config.yaml
init_std_qkv: 0.0372
init_std_down: 0.0
learning_rate: 0.00774
final_lr_fraction: 0.05
Each number is 128 + 32 x the weight over its row's rms, rounded and kept within 0 to 255. Layers, rows and columns count from 0. Numbers have three digits each. The size before them is the row's rms in percent of the matrix's.

# down: layer 2 MLP down (transposed), 768x192, rms 0.157, rows 576-601, columns 0-47
# up: layer 2 MLP up, 768x192, rms 0.173, rows 577-602, columns 0-47
down576 121:131118122189072132128197099145130139182145137102130128115192212089139145135116108121068181095137185121116157161090136143123110114155135195100123
up577 079:130131153119136109145090166167121114165121090127185187137173182090110046145117118146138113129171050155124130098153153143142207110117169120149160
down577 068:147102132146175100103093088111162094141131103152115203176099126119085144132152106136072129095146092151085082108186110153124125146138120106100136
up578 104:091126209133131113133125166179161144072163116126132111118111171133129132092091141189171094078143107109126136128152149145144055129174129142155119
down578 099:124168140180115173157100126138160128187125116173109124129132119146094155147175194155159105128086083145120115048115084170128117136159149202192192
up579 107:137121092150096128161112172165079097133131151181128128111183130116065099131112127149158135115090144126136095096125156153157194149118149083134152
down579 103:131065099190170201165113158114168101152155153181105149158150108124117109111076136140120144108144104132129137122137148121136102141085082090158116
up580 102:168168194094178170176129176154113139121132089087079169129126163127097076100201044131084183101133111112093180155122133127099125117151118151099058
down580 095:159110135157167133129119174169105158105139092100102103112105087115093130124147104137166096119175177118128084155105103112119158173119047171141131
up581 097:151147129160092093137149130121101145126180104121133112079131122068156073151150104174099056098176154169146152130125114149061199189119175099156164
down581 105:075140083159110152119131187097099166145129114174171096156130170094187124088163121122160103120123129085102134085171124118138150140104153124212128
up582 084:105159148169127177087102115204127155121109115195211149137131123145154153186176094055169092117145130152070090130121085139100193175163179136112169
down582 093:224140112130143074185182055128190141178148080145102137107064143132124162144090127137109108132123115108116194106126142122091090083149131179189136
up583 093:118109102104123121111146129105163123122137165139086147102133113133182190100112165128092118136096128123079196100122108122168141134078163094148065
down583 096:127110082198145179177115151123181169099167144120104176139136108155145139109167163133109173090104185136138085139172177149088139064088112160113104
up584 084:092146110182085146137067108093143162128078135182102101163127154159128121174125101108106142111142121102067162063181122113122096114140174087120194
down584 099:147108072119133134086163082155121207145109145099160111199114087122148129129066100091132116154149108115147088137177177121157100145084138135108153
up585 103:168120129120105125135086089118155161114103128128105146131122130072076118093108107166151169145181131117110125170153094067142113157130161152192129
down585 107:133143122097175066138125126198170111173096171101128150142106171190110142161141122136172166155185112121143190161131102166172155162112189131127095
up586 094:104153173079102120153080121117159145143159138110124141135182169096124124158142096144138120109207109158171157109131123153069117139092146150112141
down586 088:102201149131159132158142145128151099119120115116084070118109140128206128110132122137208144119177091157100120158142179132125108105129101125099119
up587 106:124110155166097120143089155104110147115131112178102156116098180110085113128110127067091131126123125108133172200134121118077157055164089126140189
down587 098:093090182172113133108168203175099156168069106100079125123147129164083118116162161111178139109170134129127114159208139124148138074093039174135114
up588 114:190102093169178165196142154149083092097149163106129161107157173072189170168194100135105123105129158109144131136142072132126117109136120055083115
down588 103:145092109149149190121154124113084103163160181095173111136151117111200107166205143081189144146121160123114150086055169128192138146083128132158107
up589 099:119073126182092139141097160124113095125149162161080105078168156125127174134187071191173116137089134135095172124116158097201139097046194125150086
down589 098:099118144092112068149140081186111108097120122103129077132173095144133114128130114124139192105186136141096106081101151122084102118151158101169112
up590 093:128127109163180058094128128127106214131145158130130112098158155074117078137133120136106104124167138054145187163102132157086213064124136077065141
down590 102:163106124148151146125095101101092217110111146116095086093193078102092116128126074142070149153194132116164126121120137123047118169124139138110164
up591 095:161105163177158160157068179077065155133164175096136141113076147116121105132154101161084109095129128152102119101169061144095153113170138134127158
down591 090:115144134071124176148175157098131101099158087065176085150149105166117162090121180103145055116131110129105170142108113119137126136136117128177112
up592 105:146129129100133154165083146124109087037132048195137162131107144117129101114089128145038113128123095100131166088147147107102119099118168113093119
down592 103:151159217097125150154111148132148128074114105168161198125097148161147125104092091127131159116138088144095119079127099140139143125174124124145115
up593 120:129143156135154064138103139127146121096124119158137109051112123127142109156139170156140153164153100154150119097095132110141079168131132102098129
down593 121:104161120195163058164105099127147114098128176154107088114114196128109118103138162120128131071109154127083127113128067144170125144112103172111151
up594 099:110107122078159089153131114136061120085147123157109147167180172106100088134153148166140131125114144157105075149120133122111149187122151079093155
down594 099:199142153118130069071187081071125189089118150137115123201152148119174160123104140162136099097125112042104122173134165076098128140152045154140103
up595 113:125101136090163114172119096076144119148140105084137142207123168140144181124078162156166093137090108137168118149095106099084096116134149092064077
down595 102:084077109124153174142124126128156104160125158197229096120136137191110147052086166134112104150166114151116144121123109168167118100156106118097111
up596 110:121133166130037101108160127157121094142129193134168138143123148105120101209108082076097102054126149158172112120178140161095115170124184099157111
down596 109:168166126125103165141114145089185107145094148153114093117177144145167089167144160145190096161178089160168079084113154092138118153104172139183127
up597 107:138069136071165140102136129145111157104155103194137109130064146175116195055148152105132101149143089134104089195126153111103136082165099090146101
down597 103:150121120115117116128135090103121145164141087112118147147087139105136140137121188138149162018087144113147150146144056173117109143122158137112097
up598 095:079142128146146092132104119158087132163183152112121118155115106099120164096123132123126109142146137165167063177120133176139157105154106164126141
down598 091:128178089144110132097170156085104123125093149157111129114144122186138160170127121137157089111125082132081109070146100145160150172163102128139167
up599 104:159100186135154084204166136108105183118092142192108128150087129121147120135119120141116138135134121141129153132203134068103129160128147137097141
down599 100:149127128183096126166085146179132131150150148184099086140106126193171138103166168105152160116055152189135099181101114075084135108106160090146092
up600 100:080163136102100082154147140109105125137177107136166141125150157185118170148117175186111053125106136095148135110073201092115170177190099119098087
down600 103:194117109157134150137111149148131155131140183109151160095133182122095084101077048175102110138121160216171130123124116124110152131126160100106090
up601 098:124172095151150033142149106101134147115114064142176151059149164073101092134109094147045104114148179136127097158086115124089070149133147141135153
down601 116:179140087092119122102168142148140178130130192147123126102155129110118123142153122136130081145165135119092174146130104119115121094128118098137079
up602 103:158139056114122123143103142131179081167136143144135151124155164151091131127122061141091177186100091143086151139141075095165164137188104128071099